{
  "head_dim": 64,
  "norm": "layernorm",
  "positions": "alibi",
  "attn_scale": 0.141,
  "bias": "all",
  "init_std_qkv": 0.0544,
  "init_std_o": 0.0122,
  "init_std_up": 0.0544,
  "init_std_down": 0.00518,
  "optimizer": "muon",
  "train_tokens": 321900000,
  "steps": 9824
}
Each number is 128 + 24 x the weight over its row's rms, rounded and kept within 0 to 255. Layers, rows and columns count from 0. Numbers have three digits each. The size before them is the row's rms in percent of the matrix's.

# layer 6 MLP down (transposed), 704x128, rms 0.156, rows 484-511, columns 96-127
106:125152118077149098154117153151173102152149154095122127117093135132118138136109179106162123119099
082:142137159176125138133146134129138111123123118135091172106127162112130083089107118131079133148173
045:154132075122075145169143123164149111156131092111132114176123088097125107168133115142130101165083
094:083113162130130135149113155115116100145131101125118117065113149132139100119160142113183163134140
109:097134137146126113080124161109123097108161130093100162158133142109157110147126175113119128163167
117:152158075101102142136141149109124141110079171122112114125157147170095112138121194139175149086127
056:138119143131123097121108123136148087148153138126136113142152109089159137133154084144126139139108
108:137115149118155099154113154175117109104150153169116128085138127121163151118153045165122134105115
083:097127117092091140121098133121126084122108161081142165114110132153083131154129112106106116142136
100:134114160123072104158193123152118120146119135106123108143069126143121125098177141076110114123117
099:152123119145120085125162092175122143100160117097139085135131141112129098096184181141135132093141
109:152182117085129164096124101116130135141140111120141117105119116150154081094131104170077117084158
110:130122118105114107148110156112126122125086111128156168114145100140097135141121160108129117117111
093:105155086127118116143096142140103105107115179129163131100107141129163150138108099119131110163157
098:136110151134101201121147145105130159123119123107130137126134123112150061121095147113115159112109
087:133116123162129156128173075115158107117150132099137131113125093097176115098124148130184142081119
109:085160129145098161095156153164088110158154118120138160110108148159103149147130069121094151128142
084:125130115131154083115159131145084171155119130131123152118148116143118107093072144101103099136139
111:107135122106113058124114139110154124138161140133085164117087132127120142137127079135146124106137
102:139149150115119135159119155097098121137110085148117095142164130136107135137142095171144145154067
020:104143147106119135142112159167105146183172149132145168128106125124141151137121132168168112170133
106:128148110098134123111118107112122130165146102127131117112105104156134170102115112157083146098116
095:121134115123155125111123101155097086117140112153130136125169133157094140141167117114161138136146
099:109077133148183121126155122128161144109129100109099110164115152164168150126070112152140116126163
070:101128104129124122175157095123162097120133149122094148147124071123114151128124109098083089128130
085:099135120129133108173145145113078138130142102112113105104144129127140130121117157112118134172115
124:129106076165141142065123087139137150114118113120146123098139152145134133103117235127087113139135
105:135152128083123096153135190138119084111148130126096146126173141131144084105179120146150085134137
# layer 6 MLP gate, 704x128, rms 0.363, rows 485-512, columns 96-127
076:128132102144116139137123113117106134124141117126119167156108130180123094093134129129098119130189
043:100153128128123118151087105119132126136123112134107154112107142093114084130096161139120153101132
091:146126071102099117101128140110107129130192120165113111167154102150086177109128154085107140154062
102:126136096121117132148142125151146126128165098155110158125141109129163070157167128150134097135116
110:109097137133145113125185078142194084129147133140119122134114102120137122092127085169119094190098
052:103190180127162119110102149109116139098103115126119149139141149132125113110103099095138139108131
116:125115107104144092165097147161105144153176160124144162135139075121208108167118123110133123106156
081:129156143114130134119157141140151168152146142130166112132129120113145152149129170085124111136139
095:164154088100160147110097116099186063142145148148156103117151124128116124108121103118122099171122
102:132099104146106092165151136174145120118148068110107153137089165094131082180111116120128086151130
105:117091166125160117135148119133141135144170128164148101115139134165094200167129124152128184183098
103:116114110137076157136172144147137113137130112141069160089114118116147143109149143142121160128105
092:159120152132123123082137149146123133154097135186145146154115123130129100153108146120144148100163
097:124113110130128122139112100132156122110159138115122108111129110140118186120145155155117130137117
085:129107125140087159146119131125106125109098178125105165110154106133131092118150135141148167145128
115:145107117124114116096133123142170104076164137125125094168083135118145109158144083118138143140157
077:129112156130125179122083089158171128128138157150104140162134160096165131102131100122103114119112
102:124152142082097115124104143125125163131103134105147142165156117092141134110125093118177103131113
115:135087138110122115103117153159135094098071089100168160100146091102117123118119112137124157109081
023:120123152155125109140104173106166179157111106117150122144108146126120098143116148108137112138101
113:184097121138095062116094123095153115134088141114125099129139134087128153145117138114129100129100
095:106100120143128107120100095095122099126181060126127156157140133179126129102120105139116134109119
099:118138112161141166136140155130122129161120158110125108157118125128199131120096122126153135103149
071:144131155130145104116136123119145108130156153160122160123110126084096104166121148146103125098157
088:134136133133084130062098155148094148138124173112151139123122148128127117145143169135127123122093
112:150102155107183142151143158154130124133098137137118139109157140089135128109083094113108169152146
110:097110074107145145109107143105126142119153129160139166175115162106136164133130090096109094106176
067:128124134139087142150065161112153122111112143109132152093140126134137138072156125088154102119144
# layer 6 MLP up, 704x128, rms 0.393, rows 485-511, columns 96-127
081:101098115112112110128143132102100135129070117112147135139088133182125147128116168127158128142092
043:096169131114109112136083121118087122127134122150140145135138119123088086125108126092124147091103
098:151162109115145145128114127148112170144127129126140170128143145150138178164083132130110102143115
107:114108100149081131172117128111151083120124137154118136084123089131140117119145126149117136176073
113:151113086118130168174102135111064145145172154095128134168120129111117127126135150144102131133092
054:157140170147175158112110139091133126097099100124108151113121153119142147069117131122167123161126
109:121118091099104124129102095125125166148155118128080142134156122114104098157108074073105109103131
086:176083143142152127130154129116121099132080138127107099139155117140128131122131109136109130081151
102:127131116102116093105189150130107125129113074109132118078090143117123094111131137131121149103169
101:129113133124150086144115112124119146149105130101083112092190085124079139145096088111114128097127
108:103136147153121111135185160117120109118138135158169117134115097149136136088133134120140145114159
113:121104103105120088133152124131111127107155146113099107117125123105129158134159132142123138144106
095:106151136098129096096157123163141145158170078131101119172140119107081146123125131105110141100093
094:139114104146156169148143134140121126118140169110099139115143162102151116200158185163107142142157
094:162119115173137115184141142155119089129151149135128110125146138077169115169133175147126113123126
104:163126128150123162148111087109112153095120137145157155131139117141140157102144112149163131110160
083:146139138158115109128130133179111127115172164122145137170161129134174132088134103155137123139116
099:148148136131114116103135154127157107122105119137119158113124113163148131114156118096116114118164
114:119147122167123107111145153144110151130161147102120134088082101112149136132182165159103143132144
023:087128134130108113127104162163091177160191125139114174161116165150122149133135118147147105128066
105:102119149134131129149116112147148126120146150136119121185104171158160087140135113156132120107094
092:141153147089151119111113126129109145135145177105121158140147115125115090117060124146130124119143
096:177113122139120103126143121145123119139106128192144135167104124141161135117151161112062138146119
066:150087152153111159108092147128125107122146177144153121122119166148106125139155127132125131165110
088:104190141162144125076140119138118137077127160085156114111144100131116156142111162115153106113123
113:124138148096124128167176162116160128131140169123124112119140131113123173157109118128153132097144
108:130111092172095099153106118112138122127137120170130094096117129140099100110134137139113140131062